From a checkpoint of a small transformer trained on Wikipedia: rotary positions, some layers without attention.
Each number is 128 + 24 x the weight over its row's rms, rounded and kept within 0 to 255. Layers, rows and columns count from 0. Numbers have three digits each. The size before them is the row's rms in percent of the matrix's.

# down: layer 4 MLP down (transposed), 1536x768, rms 0.0173, rows 1287-1321, columns 256-383
# gate: layer 4 MLP gate, 1536x768, rms 0.0217, rows 1288-1322, columns 256-383
# up: layer 4 MLP up, 1536x768, rms 0.0208, rows 1288-1322, columns 256-383
down1287 104:180087130079089110102144122122132136096105144145141116106127102084137162147148134158171104135106078114104158161114099130123148163118132124123140116143162087138138149092098155142164112148111145197137171141093132120152118110096096164138112091089147149150119154155168119124099132148162165119200174097146122131111127141115123142122087098109150126111116122114125162140194097167147135149094
gate1288 098:136196136153124116153151133123126112138152155138079123150134107149117111138127147189175147163133163108093107164109138108088100185126137134133171140124147121147146109108097123117150153137175135125137119123134138146130121154134106094092148120131158111131160156147120141118093114091114136099102155113086104099094165090138154152120092110122131128138109150127178108114110132144152149126113
up1288 102:119116133106086098167121113118097150109125137109118177132129110115161169098124105110157123158140145121163127114110123128151153096136106118140067166115145114074138137113114130127153111124109093120116130125111155145134133151132145117075118150134115137136162133104119120116180155113143149131125155164112144154122120093136112084160124140163104093128113114090125130095131133139109187082126
down1288 097:107131081128145125136127088103127120103120134156126080139138119121197144104158153127127143135112140123116110115104090175122106165117147122129105123141120128122142109151136106123139119114126126177149117160192124147141123098137144097147135103132160101146121178100127145153098106136096109118102149153145138133118144144161137087158045145129107125091136131113121110132122135122131127112167
gate1289 106:111109163111148123047105156104137198145135125135132096149159129105092176135123143138147110130115077125152124160120096130112145122107149125102159140134200070124123123178121132130148122142129132118111110164130155173128116086149069124144121116165119164149109159179135092131105135102122119102138120132135132094133101144160084114139103147140156104120123140130107119122099164119101118107116
up1289 101:098130127093144109125146152135100111122130112153136191080108130141108101177143158145108170128111160130096150113161125161105120117132131134146140123118110168121127132132131104148116179201106124100165183121117134143081076120135091130132130124156111108116136096136133136108095115131116125109119109085123117073096111166137086125134141156122112092164132099110135180146141062139127067113139
down1289 102:127098122103129125103136136117153101130115141110100156164149088151113093098122117150108117134137106129130116163126140163095131124121131109111168136114108114101109149156122115121113116133119103139108075120103127128165112170153130152157135097130095153117111141119099127104166128097129117106075137115178131102136152141111117095160157128139132121097151127140073115168141157082119122119094
gate1290 097:096101121119091116089179120125132094135148105118109136160115139105107125146131115127119168122078158162112112083105125141120121070161126134117115113126145135143111145120149127093143158106117103139084071130107134145170148145130111088134117137112141144087123123140121118136104127129102121075130116185160110132103149108160130149095134109084153116119185128146115117092184105121100150131143
up1290 098:098123137074129127111121176175117136119153160135113142132178150128122140120141131098116145071128134135139113131131140128147139130178123125104143111136133160111105128150092158094125155135105108142111104148108115139155142110119112135132140141107134144091115137193104153155131096153112095151113129144131096164136162091128123166085174116123155097126099130125141104146135117123112128158106
down1290 100:121127125115148117110139103149111117125156161109143115170151092129137117149085162149124144167170118122160180151106153102139138095118132144104164139154096122097105107188110128148129132159115123167129176123150102104129193138144089140140123096111126070108174128119129115089125111108141151119156080120084128125138096176149141098148117140123086152115142095098163112048129143095174139148112
gate1291 096:120136126137089118112087150123152115109146167137147106098103092164132187115117152114117094087167102106121176137117139118098146065117097104102175134109127136156174133109095150132098157135131130134183115081127122142136121117170135171122144145128124151146109126095110098121122149088153088116064126116145107136133126165137150155162168120109136122105120113103107130132121144074163099107112
up1291 096:153132110191131171173126166139127131132122131106108120120129102122131085125161165168168120148159139105094119150098119165093149112123132106124115135123111101139073141133139162120135121161171176144106108140132113157107151133181134159115148116154119132113123140147099083124119098123118096118116119092156125114176115118103118131160103130194151143157098129176146117125110089110128156127089
down1291 099:100116129152115117109147154134131142096180096144140149105118148103136136130128129084163136136117065132118118150073126090086145114105132127134143122126143113111174121125150111139123118172115115120111160102103173140106146135121070119114134112160139104107155095096102115152147119109144143117188121137085130182108117133124124129129102115142116085116128143121138108148176140114128134149152
gate1292 103:121111160135141127137144151154119083084161086159103132141118149124109182142140101143146134139102158099131110093147135146089139126141150127117103099140146150140128101141135093154141153160127143071102116126166105089113172112127154136158173092128140136042103108103083157141094133107140145077139104094148111123137092159120126129135111149097136136179136115077139105145095084107110114112132
up1292 103:112157132129105075145112092155112145178129099149142125135115098129104121134141130133112039114142152116125152115129097126127165130113102164097119101115111152123145146123133138113110129156086114110144108173106151156127116103139135161138138104106120135161099110170103083120098110077170127130122169148132124122091105104129118107121145148110153128172152153110165123140123118153124106129075
down1292 102:137134159142182106112108133112129099100149147124146102144131139140090108155107130110157124111112126145156133094127119101150137107117150172109130148167099134156135125111116153128106141162115140115137139114158148148157200153114103114144129150116126074106135125090122070099144130139109149124098132160130126138103132110108138117144159141135145148106107098133162105106121123095137160069095
gate1293 106:110138108139148145142145107156116134106085148124150118111125139145189127143138100133103130133102159102128105142124133148162124135121145122157129083160099088116149161083125086090112123089165139137158148145093129107130110174117136122095148112137158137169169140140154118186129117138162101111174160125181131098116145163160115123115112085111093091140100126133133105133111116125143129126085
up1293 106:129123126139151145098154158176103116135131177100112091140148134169118118112128154060134130132130138113135140171121122140138137100126116164130152125143126148131161148142069119119119119151142160102165089131141102129144131102115164177148120130100121105116064089160102115157180152072167156113120113128132172127138125171135097196125128128131119093104115134169123130160127149132106100158142
down1293 106:117106137150096160146142134155117167124134137107075130140161148167108173118090087101135178130136125163150093109142165148107120157108115124098127115122151154151156109155083115102158148123142126101115153159105141146113098129101125115091135083110126117193107138141138109163111133092148112147137111107107136140125100131134117134127112117106139125118132059146128148117133143129097078097131
gate1294 097:121096060142118131134122102161152140162187123134143136118127131116060119143098135110136118121142131120105120162119143136154175149150083156129122135149108158124113114093138157139150097092102126098112101091099121127134116112130092109122152136142132127163142120146079146076129179126164116082160103129095175137182184142149131096087131118119122138117140137113138101109086134132104135122130
up1294 095:171130174146159148148150118114135116124117146143116052169103118143117138092103122138125110165110125149117142120124151144159127144124106125153133122135121135163153131114139120105123094134112175101087078115110148140141146180128145116190131144127145145126125140178102104154116158096110167135129146118118143149112147139114122145130168125115109166080108194113113129160072130148162099129131
down1294 096:094144121143094121146118120100133163132177105114135147046130141151145138131146147146114100116102146177160125135154143101084113156103116137161136158156140136132151156113130125138074109129119087135151186151169113151120099128094159125100144111116139138165132127116123139156156121175143131103124135139149077118120105119157112129112112119117157106157141086134104123128133136134131160079117
gate1295 096:146074176091115135141103137113103124102163167142135120101114118120129103118137081161116131129097128201125124135138108160144123143105128109132138156154121115125170129115154125122122162122128103140120158129123138150158102093099138120187192098151166160136124133138156093154124128143066111147151092108167128102086137129140132115134116092097113144144098108166104124151167130075091151114131
up1295 096:048159192115162128107125112111139202123187153126165102120165161126174146131065167104138076162152136108121151138160146140121177090098136132129143140071119114118123128122166133118140141129112090087096151122142140152124107112164122131126112077186149169105159108164160120165176083121142145128107155131139133140102099137142128111097134122137148125098140139127137111171110129168074131134094
down1295 098:142128122117034153145126117101089135192145132097129117094138119154153106148179078182143139133141156137111113118147150084133155151119161109070126165138148137131123109130138114124165132157151138141171203128098136111153152104174113149116139133103099088153112149150121143094143147118138120148129101145137129135072171130141135120097138150126157104118095122118147138122114139112127129146125
gate1296 097:138132142147117114135124103119145102109100139127125100133118135136111140176151174108135146131117138101153154125131095134172116140155155102127107137130124147100150104145125118155124137150152144129149104137133134105136150133090124145120117170158103122113168153126108131108160121130101126113148117125104118152165146162124121151111149143164131116071147075184111132130123137171123147140136
up1296 100:127100149124135100156134186121136154084096117092157125135132145104163150131144110163163110113119110112159156142125115127143138132137167114122117135102108087114087124143111078129118160112133095121102108102108104148112144165122114130088138146128097103116131103118140111083086127107141130111118152109118145136099084115151139176158167138081136120116119164097162109114130120132153161096152
down1296 099:127143167114113127115162119126122092144088166125091122114133158117092084124125053138157168135130111159123147137126149109137165099115102149129122105107132136128111134152134106107094111114111131168139088105155128099112118144119125118119119110146142148134099180144135098138165099112161119116145109100143112150133095097132108135095104079152136129159117168116097152131111117143151112127123
gate1297 101:155091142133121110131103118113150114176115170106115149126120109110109121135120100118091113116133158115160120147101133097121077174136145119103107092096086097172122108128137133117132140142152132144154111143155141111143147165123171131168166154113093109133171137115130115144147098167135144119129132094110098148148141103135134134106162107067146107148110109121160150144157138132108130092080
up1297 099:091141144129099102156123156108119125101151148132097099101188140127123135150112125124127118116073135153133129130160153118096149085143066112168140107142096144115146124142135089132115129152131097123146142154134110114114117145165099099138121122127107129120100060136127139110131093132120146107052135108156129106095102123122156137146116140132116118111148160124115118152162108143126115092137
down1297 100:151095094137155113170165088119107118101109160114120144124149114160133105125113113110179151137121098137106126127141108157179160143121190119117117132139097102146103124150111152083077145152099105115131132149116155147137149155118159127139144147114116114104129156123137131112140145131135118113130146155105099145162135094093116155153106135133112110100058124097115143167115116101128136116165
gate1298 101:144177102127158166166141147125112145136136131143087125077122111126098148110114121178141100133111161129126120138142166088113119120096136148070141119121155144183112163129178152134072121133108106076149120169086116127137157168137120167099152170132172158161129143127107110120117116144143083137106110122098136147158125114132166135140109119166131108144172136082140141115138151115144132146115
up1298 106:124124124127116134105067118093115096180126088133095105146120071147104111097160164161157118151187126172120138154132160129104101090110093113133144139118167145157141173096145119152117146138132157085112148169101119176114099164161143134091161138086171131152121102113176126090187141136137129165108152111114142126101114130097127147151129101061121091127071125110132115082146136136117144101102
down1298 104:138132145137145139135106169149119131128113103141161124117132139155136117136160126125141127136166084127175128149125124129121111070108085120151109141128129167137137095139094151153106107088140150106142153110122152127058085109114100179143144131121118166099122139148125091090160123125095133118132135128129117138138144172130112140113126146119141156142120122141135158144140112121119131103159
gate1299 095:111110135155106169158175103129115168135127168082186111113158137149152142135122134134162153126059179186154140120157152133149115116118126100151118163116139121122106086128115148127116170120122135115118102163148153120134132130126136100137134102126127111148139139163116126126162149141126084101145162169124101172111158122136095142154176101115087114148123142100113126128118108121101077102110
up1299 097:148119183158091114137139139163146149107118116127097150085106131098126131125130131100109131096093095105095138116149099164145098168161099105105108105114102082122112165125117141154137138122103155140165131144135155104128129094150113171181144118128144147153089089085103179127111144094144117109109152146155119100142166160100081139150082126144146091136112100147122119137141113099133110096149
down1299 097:121128154155133100120107133107141114123139100101101145127110143159153113149124151091159132085100122137092146093130119109145170090124131154133122113126099101157132115094155121080108083119134090104121127127076139164134102120155101124118138111101111142162167157137104117132127134158135095153121104117121148096160120153065121117168132175166116097120133123139158131115118188155097137102096
gate1300 098:164084088096121153107130128172126123074121134121134132160118143101134123124107127102141124141087131117121177158148113118103113124103129205101157121139105138143180160148088087095106161131118100084145104138095109164113159093131109153096111138133142137144089154106165107154063122092143116133148138157123148099111102101114142140127116123111099113149130125131193128117119125100132142088118
up1300 099:134146101124128096166120180130105142114079091147176112130132164082130149129100130140087162138138121086111170114148138164132128186134112077149133110175132157146105099134156122084156101111107117129129113123135111118135120123127127117112116109155128138147140147105130131107090134132142122127121126143083149111105122103136126122105147143151177138137099104093187127114120093129095131127124
down1300 098:122171081166142056113150133100151122148144153140147097097106132113172105102078122135144054132150137133085152115101145175114098126130121167125136164125113140130115165148149145111135107137166145138107124098157121130136111133135090109138110150136103139098130129092143170120125148105109153124094146122113094097132104145095156129153111182112140150159141119156129092126136156120135096132091
gate1301 104:155104128136103174113111118108143127166141106151088142176107172087121112129125100139122134166121124144153137083102079110155107112154146127109089133137129157107169105137118130105123171142120141067132148085133119109128094189108146137176154146132138104157067124145094123130144128161120140103120143085140141107127130116163140136067104106099133127150112117155112137107169103111102107134142
up1301 098:153160125149136155155145125152126120161123121132144127157089119187139141116125140138147110110116105096127118133098134148155162133126080115111125129125145094126114147113114141144129091113127126152145138132139153097156121136111141125150166143103158167139146082103140107114180152096134091135152133127166155136140127180121151132110165085118158129123169142144095140151102173129124121164106
down1301 100:166082119121164159159079134152151106092130116120142109090158102099142091156139105127119113128170176133133147124123139145113104160146101134101134135191102132142109095140121119150172156130133090080100153171104131154138167140140077115138098134115128107130164172110093155127156104120156201114146122126144124126133110145144104146073118147078134133126104134098128212107088102146114133111143
gate1302 099:161125097137111149120168155184137150093074130123091147135062131104183124138116141079154104124136165103133119110116178134116121113131170122149153099161098144163117123164139142102093117171122152092127127109105104089125152141103098168117140102093111136165119163116143115141124091107178118092106123151140138134106109168107133141110128132124125104107122105086124124134116116097158156132112
up1302 099:107125120096157155119124106112104096153086112186133119150107098106146146178120110144119163137135092114176099163112140126135159128155131131116143104137147116113157126137122108120128140104137150116133123145106144132146122144111168129138132115137175134079135128154179133142149096083116145164160140140142117113185128139114123134117165112096135114153115137115144099133120093136161143112129
down1302 099:148136129129155143148097132137109159088122104147117128084145149128124104146107118067149110057132159137168169146150145138162128164167190167098136128146137124145147130151127167107140137134120167102115108144119110127149140156121123114117136102131127136118120136113128108126138118114128120128124163159142119114156101150112119126110108134117128145079113103117179128112129113138136152152122
gate1303 096:143079162085111120117114132135145115120150108139135102084129119096090116082097134155150076129149080112099148126115111122140123173093113112176139168109146125114130141107120130108132130146128140153128168123100110130096137100147134160116192097100085174123143154165132131158103173133181099120128102159114131116134141133116109115164142136088135152137131139081090116119101112138155140150098
up1303 094:095125136121137079112124151124141146139121128129162142106112084144136125154133114118144136142138132097124160158104082131100119128126105113141107148134082137099106142122117101121142148109119128121119127127122111121118165120098134130091118144087115135136152109178095121137125061096135153159091108171126114153139079108107142141150115136113116139120128141137153168131130097118146093069079
down1303 096:181205099110159105141123137114086120131145118124148099099129074133147158152162135080069133092110175167175121114161129134136136105162100153143103145102126138098120116094143114116159146163151087090067143097099172106157116149146112129146145139109191119129136084117087147141126112146111143138123136073177134126121124123167136095057123126105108137133104117148134152146140166143151127152097
gate1304 103:106152129120151117143124106143191126137136141131131125086146148126134119116136151142137160105135147151121130135156102107151129130111104139113108150106096152139136160110116111116160162120107096139140139126177123125127162128118120090175134110080172092109141119117090125164159112082136117121107127150153117135099136093119107151135122099128089098134112117141141086168099132121158113104100
up1304 103:130111105098175091089131137163100140088116110148083179113164192130120120151066133126194154132141124121132157095111172082097193158135112159110140104134164119128146071126095138104132141137120148115117114128126156137111111125111129158130117141099136140135108114143125131133122117130136135140097113130145119126133101135106133122136156099108151142125118147106156144111190138120104116123125
down1304 103:115172147176089179110096141129118171093130135128137069185133106159142149123144095152124112115139107151160136099177124128144095102135117133095136123167119139113114127145126111091110152156056080060127146106128140154133103085117135124113123139131111121136125107130132097097128112139130132095116135124173098159148120094104146127112114153105143106126135140120130113143177169171168103124131
gate1305 100:162141178136103127141163151113104136112166141153150126153093134149115113127140150143101125134153099095129134101113134113132115127122127126164112122126154107088186147088101137057098166155094106138118123185114132109117113103122124145192123128110154119092121127117099122128092173139120129107090125125129115129129146152171114143115129150087144092159110136204147177101116127171176132080089
up1305 102:152136103095136117152147124144130181159120140110131124140161112125120143193168110106114105114128114116121145109102080148115154115158138161083114125145161162137112152122175111163112130135113094104118149140128090176207195174132125095119122130108130130135128118086128143094140157156102123115167172149090137077122141133096112135126139103153110093148125136150147147149135168180133168092152
down1305 102:116108113138103089144129135101165134128064139179172145106107081144144084086106147127097105123188166138132074114141157160124122151113120125138162133103123105135116174144108114140107156107144094165100123118104107089149139117092150137157103139120062143106133115131149122149133122110126125118130134095102131146140110130143134154113106154114133122125120122150145095102126112064131150142154
gate1306 101:144082135123134183100122155134084114126164106149131100121132107132112164100162085128126162122120110157114110116129111142126107145123137110084137116117124163117166130107069118107142119124094132082143108164150093156153152133132109159083122100137148119144081124148094118191127099149116168109150158160129137089105140125160128114149147134157108100140124135138126069154132072113124113113105
up1306 105:138104120113139144082142113155124121128140159160146119118156112108130112102095143119067075108123137129118087137096122129131185128147138142099138126099140127125164121131148113172117112102117132133080119143108128163168113125160123137158120110123126145113131158155159122136102140132138102100106101099120146140117089086124127140147147131172154124153129126126123109090209152135155118174156
down1306 103:117086111125113163146120145148151103115141145124141178122094143097129141112108107101121092110137151102104115135078115099132145131132132134086119116163175092148118071157151096100069187136135114111135102104139068135170132150139111118144115122133106117146158138114065148107137146148130118130159096129134148151122154154100124116157111116098131117097152142070118151087160116130126113125147
gate1307 101:131110107129121108126141132116137123130132145118087117110127160133148126119132142087146119117117156160145115147103181118164135149139130146111119140164116171146144128115109164119157124166135144092125120122145101135110104079143130123113119129165133112156161103162140144124111124172112173103147130142150138142144141111115120086098164135099129125128135129129171130165168098151138183112129
up1307 102:158104149128144139132171111148167102145104116115118169156148100103083110144144115083122118127094117100148119126113168163105101078099174127150118128133104133123104149084121106147137150123140128156163145096123140145110107131093137147159133097140119146086123166135088131114096130093106160152124119156146146118112129115144134114105123137132104164133156147154112133121176129132109174122103
down1307 101:145163126122081159149121139118122138118142093112132120169135125125098129141094087123167119185123120129133161093106137119141129141106128140100136086096113179106164088138090137117133113112103169112105104073115131139138154154146171095139123108148140100094112140132131129128096140093162137115131165131105129121105130109127083117153149123093149155137129117137131104148094090111128114128111
gate1308 100:094116162112166108120129102121157113148162147146176049155122146110121147112149150137122126109108144142087114130117119146112199141138111097145110131085137126126183123104126139146122100131124112075118142147140137161128108146080138131121170160111121140152129089139124108181126107140077078080163115153134102154133107092144114115089148122127130114129117071101163097155144093144112114121111
up1308 101:111109134138148137131147122139135157161137159135136146163125146119090105079107096097127098119114111145137092139137129163129118145169144116127123127139135159107145141116140099150129114159122139118105108149135098094133167110183125141101128134148124136149117145107156142114114106125117110115125141139144138120140103107119100125087171103138168116087156148130130124096127166157097127121148
down1308 102:141189139096140145106153133125108132116115142098139087129148166135115148106143151115112122151126122114165124118154121121133133139146122164118128157146125086124103132073164166153115108134145114069098111122108109124099155151129125103127121162127145129102135103105066104134125132132103125122146115128154126148113114157125132141156139106113119128168107075123159135099103154112146090140107
gate1309 102:120139087106132121154116154124131108092054131137082123169076176124162170098176080137101140149135093150157121124135171119170119129110133115165112120130093142101158183138110095117092103147105147119132141156146112107157115141160119090162126150134104147194093112130112136161102146089137141110147151087126130111131124107123140123151146128123074129123075146164153120147104161114102127138087
up1309 108:169151147137115132170098131123111135140098118149100178136134077117129148124098132174137136139131128144100119141147131114091112136053080116167139080112143125141145143121144081099148147134122155141127138131159103178105138113116082135132138100141144130099137164119128111096120084147116117123144128135129118114128136094138141138109135152131153163129155140102139081102167127135128114120119
down1309 106:111153182100151110107118105134130106098133128112128129102138113127086144140092190110139159162105123073111088121111123147109183156133137111135142114123151142178143154114101111110142099126158108144130132129111146145106125138086147129142133149121106134079144124080095128140131166223145062092107138137131139137134135136138164169141141137081104131151145122119145092126103105185132139155152
gate1310 098:126136116109145123137130120118131143096120108100133137114094117125113126105113109185160116137140154144127135141130126117131169129117104106139085153113110143160140104075189134137098176140106090121159102119114110111144143126116080096115129118133185115181153126093137118115149129119092096149145144122123156180152125164178139085125142110164169114133151169124085110173142152120130141102134
up1310 100:116107136134129080132135195127107141176109099183110173146102097093139126117128100146167125127180162126132134134159112160155150133114132133092162103079076112140139072135127112109097149151124139156118174181150101144132101128111154120155127134116143123110107151130138145124140138152086137127118131140143129132135110144103121122135108143161107104150152133133123133141115109112165088131118
down1310 101:101165172171121154103160091068162151147167082148132106153151181136087155130138118147147148109139153116143188112101158105076090109132167116134072095137128127124167136128120122114069125087112167133121123157126118128085120123099111116143132143090117122166088180122138122134101091138192138127105116126118115085136126122117142106168130143109164110106115114119140131106155088159112108146120
gate1311 099:124142139119143153173105112139128103132113136133151105129079168167128074145079123176098089148150164105118140136153126122117127155158104122161128132136117138097146106126138162099115079117154146133142106091072154137124103104163081097161124135112168112103144101131101114123082153117119112125142131121154116103191131164115083105126162118146111143169122143134111129143107120121167108102141
up1311 100:103156175159139143147121157143124110165114144094137111119162094138140136139159075107137135122089148111119148119125113137178143117145081132128153152150169130157095194109109137133102147106130147133108161117122132121124113154099129133160090109113120165161151099109160140131140147129127096108144116139124141141101123125109145168127123141126143123137128126148115144133129115183144113116122
down1311 099:136088130143171154134158154144148086140127089131102065180148149114099081131102146125103114121162143136132117097127123125153174109113129138147116129096118105186194156134162108127179142136159140090085120125176151166155141142155138118124136117122143138103108130117137120078136158126186127128125108141115155119108116129115097179133152130121123132120172141176116115082118114096144099126102
gate1312 099:154129164142156144100095113135139136096110123132127108084125072111092120099135144113113117088136137143153119130149122146161190082151144141152109105150134104144111127113139121131140129099155128133107132117140146106088109138119162121108124145125121123113132116117113137130099127126122133103133148151141116131077146138168172106110089127129148171097128115104146095103130109147152117157155
up1312 099:132115061152121115139121120132150139137105134108138135092119161151094125135133149093128114120093097062170164132136110144168090101099125150151129168136139125093103148146124111162167161118180187137095092145151145096067146125148168165141122133128131136126095164096145123124138123126170112133127149120125084157122118096138129134108112095096131109107116129145140070122130150148091134184121
down1312 099:133091110121159127072165152135145140101100115107138134121112076128110147132118118169100133084136155127153108164101154119112132140162200123153088107133091107162165131100103130112102110119149119124101167092104151114100136148172164089125092103122131122100112128102109128138147119128134141165126132139143111109113151096076124132136123109146140145111144142122147146137120123111174124092110
gate1313 095:083139099119104161078172118163166094154090127165114122173120118109121111136133087177136142114130131161116119128122118161156109115149123139113165139144081114154171107133117103157121161155120130138136085120118140153169156123137133101144126162129152091101152176094135089151126119107126168139089145158087113138144135160136183126146109148152122144125128098103123119147105139132132138112142
up1313 097:100102129131150119206073116131114148134091110105123131159115126112146134143154141123159092122102176129097145130126139131170148125155128111113139154124122122130161148113128144145148164130133160135137124079102127136141114118126082108163157070144126138106123125127140131106104151129146097100127143120150098135131185135120108117130081141134140150156157125106117129064105160149131154114182
down1313 098:148122095147101147141177141124160176190109117149119103140127176145115123132102081124136135123114100109112082123112127142132092105153185140162120095095127177107138136134119159120159126129148138114125102085169130155124159117067136151139159133146137108153093095104122101137109128131118118131149185097136140110129147119136082098125125131159089154128127108159136109115151133152153140121096
gate1314 105:131060117124154160088139143140145144121167155111099144143150119153148103130082160109196097137110102111139139178115132117138088145126169143195089121173128128138125101120132108162146101116197140137140137107132104125142131150142102115129144155101113125086141140125134118145146158160176115103150114111125097150120140117135121168084098113139133093130115096100125109120163160152088119118149
up1314 103:124097120147091141136162169159157151135127148145176106114157177108127101108152126103147112112120132069126131127156139148131145143154119129087077159125125129180101093169161117107138076156136146143104142090140140145153105145146122118120148138129092116094184218144158132135133158156091136137137130104125162141153121137131178129105142115156151166128151111101151112168106127107115112130090
down1314 105:103144105165137156141108141134156167153083090133111131123120165143123131129145137090102095140125129148150148170140135152101139124107126118127128127119123057141119145145102148100130135128160118152149152118114103097110173116158118126131127115138106082126181108148152141132160146162159110151148111105123125121110134121104129136089111131148076123134135142113164131149069133131131135138100
gate1315 102:137116143149099142159092135121124206155124121161122153113127155109149117148106150132133107129126154137135140124143084146167166135112122138141129109159136130128132161148124112116122127141129133108106130146105141052129142094122120131103172126114116116184143117134106149136169146145118150120140167114115138111156163123107093162118136130123136099110138134115156120163136182133141123124118
up1315 101:091151132147157140167140175149155088126090161131104163099109132138138135099104129138149116135135136162112127099102092115117124136104133149110101096152091089138104135171139124099166121117090125170137125153156127166109137140124124095115110152062095123130104152159092148119170117112130150117119112163180125117104130122143147110139112107146124094150124137168097126130142099110171129102130
down1315 103:134072168102111124139151102113160092132160129108117146108136067142177096128115096099108162143141156157113091175144160116106115126104125111104153123109144117100126181101113103084149115099139114138134124140140144120149149139119162178148175159134117148106100194136148109152114131140145111129171146084112143104134149146160110178123131135131156109132110163132060143093122132104101111146140
gate1316 104:155149121135122136109153111123121097090151098122144131096077144140102119117109135160152149140125114112116115134112171179184143197127094126123135156157165105103115114153119134088112145131170145100132163110111130116148131130111097118120160135141158131081146132106118106149100188107103141153147155120142089124142112087136158092108101176133105128117095131146142139137163127148171110116145
up1316 101:134120124094131123133106129135106130099121119129211121131117104127119159137095123157124123130102145126118169165152155133082122111131135122179134135104161099135163132114125149172128114097145155109137147102092095162124078131111132151142143118113123144111126102130138080102142142114128180096117132103136116090106139169120131115137136155088150091123141143175158124145110122095111069150146
down1316 098:122139158098144133118111161134138108084125111133090134135123089136127117130149121154134161122110064107159130167123154115115149134156170108120136128148139115117103138152081173145127125143093123135175131136122102117128136106127118133091105115108143122115173142131106117146135115116182110126140100137100128149187144092108118109127113141145156161169154134137124170131134125140155173096136
gate1317 095:093117143121082088106128112098131167138105098115161161106148123079110178114133117144138076094104136073135138169155114146149153076143124136188140125133109127113103135094151132158101123109181125083139139156105169093125145122139099119116124117137128148122151121109107122116191092153163143143149104123149095093131069143162122103145139157129130124115150141134130149117136107138143127130090
up1317 095:101143122156125097105128122117154142113136148143144108144166120102131121107123130124080146112150138131102140145110125089101111089141062152113082129084121129127151150117146145160150134133136134129136131137140085132132120130143126119110133121109173070127127117160148103101111113136115163150109110151165111133104120107141137160126146126108101143139122096142163120100108065140095135118133
down1317 096:156101131083098156130114124148094068099106133151082137128089150151128108119139114118100172152130113145113129135110131136155162159089168114152120128144131093101158107170133132062106154125114144125116131144147083111161122131074127203127135157142112128106127143119117119151127124142107136152132111129152105121139173137123105171100100169108157105163118134105113127124084128105107168127164
gate1318 104:157148145098141107163141168109138127091126119144136135141121117143133104088087145158132087162155092140111146107155119165130111135105156182140082140135125153099132150121147118142158163138134107067150113138164138107100131144104124136124156167116134153170092140133134145126091146120104151133130126094103129136112136149112171087130111135109107141109094148148146089130121128140105168142111
up1318 104:138087154139103109104099108130144122164106105064131151120143160188105124094115180103112127145136130114163120160123181143105099152122089111101141112121168101127118133139135150145129112075198141163187142122131138162142123121128189169139067117127109127140129114166113135147146165121127140177148151121146071140120114159186092180126098102137152162165164116174145141163103106082118145149148
down1318 101:117100154148170127150081178108182108159133136119122124151130128148117092127134145111106145123111130141122166151137128121135146123147118114092169152129150111099111119124140202135117149120150134149069121118080129134112110149133148076108127103137152121140123111149154127124141093107132128141161124135162137155138063090088127165089130124118125108112166129142087131134131103181128097155159
gate1319 105:136149142119142128160147169113146117115097166138133130147139108118112154139100144149129131106113127115153110143144128104136141126092112122116145113121133121112129131151086119114119147170094145112096132096106136130139117048143058132141139140144131149101143126086153129146140120070127116123159147104102138105115118158156138128096140161176114132196116119101115126120083059096097101155112
up1319 106:123145117116152091142164098124155144130080119122117118117148124114144130133101120111114151103125155150110061117119113111169125136116158136151100137135138133129084111163138115183101128168130147157099152120162096110112170120125110092158150136132135113136139137095101133157075143164149109167126167155113124100121136097123070145122164146131065138170114153082121107121086133094090121121119
down1319 106:084105130098170115099123149133089123090109146120146119130100126111147175124152152085131167169106158137118140131108120147110111112115183129137146109158091114116142116093080116093129145107105128087146108120156098133128100093125154153112126185115122143060125120140135133132122117099173123107138092112123139108168143148108135135149134129163160159134135108105079134125121109102150150162130
gate1320 100:097149117098144121141143139136129135147153094138067103108152120084069171095151130113124120135111116094156135116107123152111191146111152146063147104112136150148119124111170110149094134118154112127204110133120107140132168116124113119101142139171112102117153092121129152133148145139122103168087150090107176085120119089142111119158123140119090171090104129133131141128088149107154122141158
up1320 103:140142152114149116135124158137147109132153130108090101106137123092145159112104120141156122115141062115127118113133134135131124156163141159111175133104147145155163166095136175078146102121128093135152123134157117109097133094115109094089121169125136122145132116158141148109162124139064124129162085099102109124115089182121118138148120139130133123155117137155144125131150123146102181097170
down1320 105:192125126105127156106096108135133153157118144067125157127077164119130181149082118125121113144081137112177135137084139112149108133150140119146125077169162108132102124127158113113142095138129119144158150103092151121183117135125089092141115156134107131126132137135145142147134137148142147128136148151126107172145132114122139098134097100134124104117103139105105161154156113103117138107151
gate1321 100:111175117125132131145115108113160082122133111122116107109134128214139132084144096104174130134117100114151082114125106128093140128155127140131153145175156161066123169135116150186120140163165119129127109149135134131113145105107130107141161154105137096125093110151131114185119164151100084072162167169102116141156146131166096133135129128109140111093128137148155099151121143139111144124145
up1321 099:106105059123092108133086173088158082158135150120126137082179165075140126170159095139089132117144099128139123157129081122137086154120170097120122136151138102144109092117107141079140115107155148142127108120087150120145093132134134180092122118133132146120141155144096154149106155143142143149144110083143141114144145149165152139097164121112127109127119092097110125137101149101108096105139
down1321 099:128134137123145184162174111137130152102088107103120131144114099135102105094128158071146159123109137110158143154182118103141173118132128128158129162139147175096137153138166091159122138138113114125112119127131131110134148148077088177167121125122130127173096144159146145164143110041117136108089153112127168135153125149134154163148097120142138120100219166180133113159165125144138127113105
gate1322 094:152063076122091117138129110136125127078162168108113186112127104133133119109129137156100135124126106108135127144142087165143110159188168135130094109163131109116148102086138123078100150152170134156140170167150168135153142110132183082095145096149135115149114171148137139143152108123128130140140153090124118112135117166115131143117148110139094156091150101104125123108158106114136172101113
up1322 097:153163136128091107152107118117120109118140113118151158082156137091142112104120113157115188108171112164107120129147099107157111135123083130096146098128099169185102155126116129156145141111121147147113135171139118145125139121134173143090093098172158106119101115102126182115149123149141144110145137100117150110129106154114148116104138158159107149112111129147154116112150126108130180106148